Weights of a small transformer language model: vocabulary 32768, 60.9M parameters.
Each number is 500 + 50 x the weight over its row's rms, rounded and kept within 0 to 999. Layers, rows and columns count from 0. Numbers have three digits each. The size before them is the row's rms in percent of the matrix's.

# down: layer 4 MLP down (transposed), 2048x512, rms 0.0516, rows 2005-2047, columns 64-127
# up: layer 4 MLP up, 2048x512, rms 0.101, rows 2006-2047, columns 64-127
down2005 113:513573481497424511529471507518480529432553484482437496497380548439515584512466446405578597527394526514530515429516513549536567533566648396523466466515505506496426527514435538494554576446484458
up2006 108:602393389506532425522380508499437495491519516525439500498492484423544493565457413570479531457475542556407457482517433431517459427564440454477480461522596528491424493511551470489455457462594512
down2006 109:490556489553500444559539548537482458531476526459509465565462480593403555508512470442478533492413491626563528429491547450529457492451476509499524483510455437551475493468548533500445539486515465
up2007 124:595522486456500566461436626459477520458482470517610545526526576424447521419513391544481479453515483452496476464418514534519416568517539501541522447492506578523514505443468489505577433495399504
down2007 121:530484486509545500484572530539462492500566500436515496551507527597523467488433481460529527504497532572506500518456558524462483510466585465541523515521407351602538518504447480479539416560496442
up2008 087:567489513516545514339542581439421471501521534469436471535473571496471539524578393479504500416501433503449448351495474412603543466435558490571480487506461506604465413458548488416575504457515515
down2008 082:465488516448612414416488528546516432441508440446493549444420467514523471483490470455554486623577482498487469523454546424590500541582558469530580457494556440606552435411482488455627451500643569
up2009 088:588502514527482514575509504486509435509387538396520444482542495443477519522523488474520473539445511524435500563501429503456492506469529493440479462422449481511513456501461519500400485477535576
down2009 089:598451527506630502401538530492495519601626492594530568539414545458492496457511470546515461450457477575572558509460495543581537568479534404408427493478483504516486557398528502492473556463375504
up2010 104:494483542568582486539527523437370516549476477547578465577405472489513428446524526496501491462551492445543577400645488536483469574593467567432464515493543499506489466489503457532557515426473574
down2010 104:486530528511578500457544504552474513446574466577539523573572551415527519520468551505472515411490422524540498537373464499580461599475566493570492501540465535398420491475503531527455552395544485
up2011 107:431468489466428537491489507546465461494441451485476565539494559476471530476462517475451549526551474631517525469565571507482524446521444491558482528552472515523527576423538448510479471443475502
down2011 115:507525445604403452586498523583463506464480444487475590487572593458467482434532459441505494530462552482510399520489514526596565437522464486479583504480366494425501533434511432553552371456568556
up2012 100:573519475471557570442518552530526531438516518493560558579460537418388537478512504480534512509501500535431391516484477448495503462484530460474602505394478536460524491492562486379513491467545498
down2012 102:530430483420581452526592590483604496479528590463580492529508536536440465523437482545568539396410386543490517477577474538561501553491570545488587457591420505514560550509438437494569438499565508
up2013 097:500520473487492530459492547574556393512365488534533517476538533390402521509566511519514536507485508513567456543523459433457484462467467463505508504452473552545520451452455504457592433502523521
down2013 105:502577501453577441508556444557466499567448485409458430647481425485489506523517451541512502527482415550477540522612370476565530538585528500476575489427501455575524457501443446540480437506437470
up2014 106:463550474458551530489465589455592498526423534559500482537504511573490477531499556470541548490436504460438498503539533456584551510535410517485480461594484427586476486444515567517596524494460450
down2014 100:480515456481501512565504524481571478400515484594491483476393430515521491486503478513566541490504461482579482446624540461586573511549559460455598499529515452439443558454555591500514502468442537
up2015 094:572535496511512416447574517464413487522462605474513510513531502430492529585593545517487465483461531522575584559554444528479421405514503472395519408495535446488488446508548484483613439396437545
down2015 096:534519551487523469522571443501525412563521541517438515403446543586486475543584450479459496486549542555477548531546549487516484612572496417499435394516590578593420446530484566460519506399617524
up2016 088:480509481501474442527538489546544471523536577474526540551510499547496528474522513538447484450524562496424416448538503491463527506460638458616539442466390576504476539533576567500469537482467521
down2016 085:492520495384407482601513471551517469472394461556444612441473533577480503395435444474586491483505498446446461494442587505477466446529548437487546525500532533549582492498494470543582481476520578
up2017 102:535523419529509488509364477521464529525531541494501605552588491470393583531485555579400426493388440456446467535482487478479475565459459407518555473583526498632455481383525483538558491516470460
down2017 108:445495545484538475523421524535464495516466426570555494464544507564497556513564497517598493572487509508596596397495579568531414506507532472495450507480469594499512419541581553500437499498453510
up2018 096:472594502526528520497503461438510499570535565521552493628561504483506457523524514514495533444466392527462543502462441564475493521531510508537507482460476403524502533542471473486495455514477475
down2018 094:486481524516458594448511490457554507519546499584455537516486544511568509470448519469442538506535444540622557569495528459483472507466519560444597480409431489436443539537420525478471520469540524
up2019 111:440618444494469489550470532623514552418568468582542425491482433536446474535545466508532499516463458451564483454537530524528522565520519538522495464569452481489563509395491475496518499471483510
down2019 102:477478502468564487488374431494490494456628434539504534436453507493422473590511502563466501453521545466593456522543561526479455526551472568537462468474498517520470544617506564466528530500507476
up2020 101:489423595580453512413453504424460461488527458605461484492556453518526548636508558520484550536425554512505458518520507467415516402415456502400483549500543393507535605520591483537465468465533487
down2020 106:473514587581551466467512522438550517608529500515410423506537520530553524560582438399551475564390476559523530530406539522483504499447525544437617575485388473520506585471512558427528408481522452
up2021 102:542527464467443578537415454517477560492371464527442629561447434466564530421481477446545553558508494607547530514541481394439512475536444522463546441490486492522492464548543492548467477543461568
down2021 112:532423439511518486560505546447500456473509477505585474434500575490522545481545482591495478534476496514609515489496476516537424491476497545515546544584449518579495472458515473505449458551482423
up2022 101:412353527531478662461546604476578503421516543473558513483443487485496416513572491523510540521492519425492517498503513496602526525604587604590456420540444520607484445401434570451517597581442552
down2022 104:468576612494523461436471550527578379441481561535441584492538541516513497632441462451524557537550500519486503596416495425546409497525541446509491515539494558557481527445482595547528414507447469
up2023 102:548484457486481456500535553465649540508482403459531564492407545404497532477434469542493485492488556431524569548546415495472492442467469513415514570539558440470483502505436499450492463484509553
down2023 106:523452515528527502530427620526522503568530443425412486452408423449571487518463481592517478546538484441522459446532586504526470470399471503525489510580453531548619479487490441568497552513537580
up2024 106:575577479434466588490483522449474584465503430551591528557445524468483589554537468482480497463496560498526499520516468500419550442520405490503534489529560465510573491429571472547456542502529493
down2024 113:492496528525535497514502417512611465509530457491466507531643435529474514485491525500489502527504486528549477511609538488515514478543453457535472510505538461526518607546512461584515494435562467
up2025 109:476492426503519531600504444451430530413492605494617480524480510452538581491488475465541513475561425494527533553505444476473537462483487450485489518542539533500552490472503466444479480512485454
down2025 099:479525461480458502515562436471562523480560466413555518435446542503538543468474601521605408517459420568547471546573506533536492546496499609494451597510540415430512433549469537440548595454495514
up2026 096:556529537474479526496479457466496561610477501521585589509502506458539537544491494623512420423355517505470518524517626471482532520458503414550451487498377465563527541491514494470522434461524553
down2026 090:493441499534603432489410574539488592543503523525505509527472453608415501468511433549516456474446488506510458559476544528399514488417444491502472490482522530431545466438510501632515564459488612
up2027 094:442561495419403453509568450416446495466462511486557446481461442421479639476480532431512420436481504487554542509518512506496564427526543482481512491495580531417506593477565503461572559503504594
down2027 087:502480464398504497472515526560515429536553551477519469484461524465443530548460438526555534472465569496499474565464543480461562479444526567523467400556532494545491542460472524549509535521572453
up2028 124:447481549507577471491408516407557574482484411523491418559507460453493487501480486534444520561362508504416468477478473556408539457534507532551514520583415510444502522526506421511470439417535493
down2028 124:495564432513455423394527511396483496443403568492555477564492511365461527496500575507512521505517542476423474552489535485402485438453407567580469501533525513500559465492550558419492470544565523
up2029 102:503496467565512407411502562532551459540507512444483526456421532505496564491456490432498453564525439513524486539586443496512452458567495376540529420478569516522452464376461412439591589420536509
down2029 100:516495445602465496463421509580506419573537578418520497549471550460462434553530502585519489507537495433434447484485428510484391443525492489523535394501532441490426529591517466603437555467556424
up2030 112:516491427476471521478510484511474562466574447555522465600515574451454425489417483552505518503456455500494561442496443521449543533495447510483515490490583526503502515484533549502526600526515476
down2030 147:545547480574551525513564414537503449359471421408483552435436599468523551553505531437483535464486482526517444517520492548458534526534376540476451512497589531506450452518524521498470387500506515
up2031 079:542517536547453413458395515518381489485534446487530437460507543483517541519529533512492480517508488508522549578471492502564507445560525556512438435489430509555463478433590510568500387431448490
down2031 083:515511538443566610444491629537455462475499574441437456464552515458516522511539503469450338460469495483496599439600473561521470522505441461495585566580379454491574548488516501541556472434481518
up2032 089:544511543475421421458546499464571477417485453482583554477458510546507517430510453489421536448519522559513373521536476377580466508485447464495436378534518563438572501476450564439556479491480490
down2032 097:499503440557515549530488459473514457523578584612510451412478374547517518503441420508570587598533510475468589447538544478558504520513561519533462436491487537503518545520504616448502507520467567
up2033 096:488549503474520485536537549526558519454495503480563551558480527531442433464538551529540473525529416572489465431600461559544484497514513523423551504437514438453520554481436422427539410520478525
down2033 094:537541519504586488547473472416617438442512437486447424456457481445555423468381522462595464390594470467483509467680479478501526563443456570464489461451464559515507448511418530578505558456556539
up2034 101:525493487538472618379557508424541440568509541550541528447560496548532475501520495469531483439526460517405513498507524497380450492561503430522496473508546437454480494571517445466432478392521497
down2034 097:539565456567588517462511513368538530582421533480588383514517413520478475501486408553434478474496505470510599575438538507462458455521559430396444437476557534518417456590530491546449531505540454
up2035 118:503478520407475513563511454534520418545491602433484545533555533513462565490421469481402520418404398472517397492505462531456508543511500504493345534524575391500522456470539478517402445458543478
down2035 100:518450519388528532443548391457476475446482454407470536427459520558418469431447474574518553438516498448636405567489536443437459480450426443457476522580553398578443525545547421508426530493491514
up2036 110:516426515561540573570582504482468593462542444550412453517549558475524531557496542626550557492423397581561537548499518338442478466539526384511407534543526550559530557512434557465530371537451517
down2036 115:497409490599431454539476435385448493596492458552525457504524504484488562508505526390443578466517508539540562384464519502530477556537498484463445495392485459466520526476517442525447465430522458
up2037 110:432437503533451505453407470368552523481424601575498513486480433498526506566499488477498506455492480473545470505464439575496528489428549600448519497487558405519492520544397462442593453465448519
down2037 097:517512546537463465427404458507419581518440501453551590554495429500441454523403541572542567540516516499480449486409545483470483477577413540467395528558538531525581509516515565506485463449424399
up2038 093:445564482517501528503562531510518512482504494448505529557542426427585529509502468546524378486469452587555544564560557345557541523557481459526575510489500616559604574463565503442550551488515464
down2038 083:533496465538534501507542511571508543576551506453557456490465466501400502455533483512503571538419496594525489397458469411527562504546526559544464509446455462513496517497499519456536458634535465
up2039 104:479514505518602517604525526497542466471482510471460528431555486473503456362467481474468467424423486510464517558497533414447562484538395493534453545552448483558550490539524522497501564449423496
down2039 100:525432545496523484552479484472565413571594613513472468481516489586594478396541493446527488413547553482459485532507524427451465576377470464501507476562441569470498506491511509521572544475488481
up2040 094:507476518558576428478499445487538509504482510446487390455385511482504437518608538442456508485480491518578548495485495620439524361487564546399467485616547471464572516628517520598530496507550434
down2040 092:553509497502469441557443518561459456538539502539514535475479571608471470580373569488479480550549489480577478500528524549506585517545414565448453545578470565460445493554579488583402541498570433
up2041 096:574501517558501509481490468475463467497492507564402567452497481533437464532379501506580539561460568561509504548437497420502522548518437479477491533471493491588590395516375497517493342509501530
down2041 089:533486488485502469407569583460500475548450508545602452644424483457475423465477468496607544572496546510540474604481561494482495415510483548541455452429528584518476504471440513496491475511553481
up2042 090:499577517474514587416461443488470525484406515517528471562553461468554488516461474583431472373477471496425535604550442474575487600522565488559452602458452444452472411521550489451572457492569552
down2042 093:562526536485515511501514465445565584551516438516520528495474527451580534511532481499424400407430500477536503540551463469498361503568478487507405550459576554505529490562575527524530536466472474
up2043 086:457467422453403496362535557442515497550488469502570522467432610529433571430603478522462490500433499486438522559476467506490495518424566469444479509514508547474429492527457440450466470498534500
down2043 085:588462538577533447561413513526503430405535460517545703529512497516503385426523511502416505573487502397484494521525485539501539463427527478503552486503464443418494510550580561516546545530425502
up2044 104:445431375480497531447488437570357584529517562362491594516521506575604486574515575493493521471457530517600417471546545487471501537466412518452483473449437441428493510508441505444564394515567581
down2044 099:511499455420527564545446538605492467479545584472526527565499489498458478500447522513499482494547503486577500515506458565453396464567520500529474462524521519452447530554595545412523497533444423
up2045 097:496413538580446545437425582523411466474529486521483492411577505537484514555495529504404545561516521533458497468569522472502436558543445482467551538467503449446540519528484498485460525545536488
down2045 090:520524404627461468549468517395453528411558512573449510515485445471474551428505427512621437584499405567485417460477546531531478493518503539615458521512539415609559379554532453568494497482458549
up2046 113:443437466505423466468481484510568555543481502484485479466560517555530496622530468580482438381535421549489537406561431459498460517548538491479636534564524493478490532455488507512450484544552478
down2046 107:403461454511510550502490539497531577565464468429469418534575468594563541561468467453537476595438552543529509405571420537514502471494483549530563499483499490508539515580485494473487508512476520
up2047 103:469459460482471424502499533436564463408512419480408545433467523509519519475394521514468503528396487520454516528501502485575548497525371444402505521542528499429472506524437441442474580591458544
down2047 109:477477530485467569600531452562533473449427393508510518486441560487510444553483601368480531398468509512571376506434505454597565476560516504515450422491531497521520512408502484474437479529598556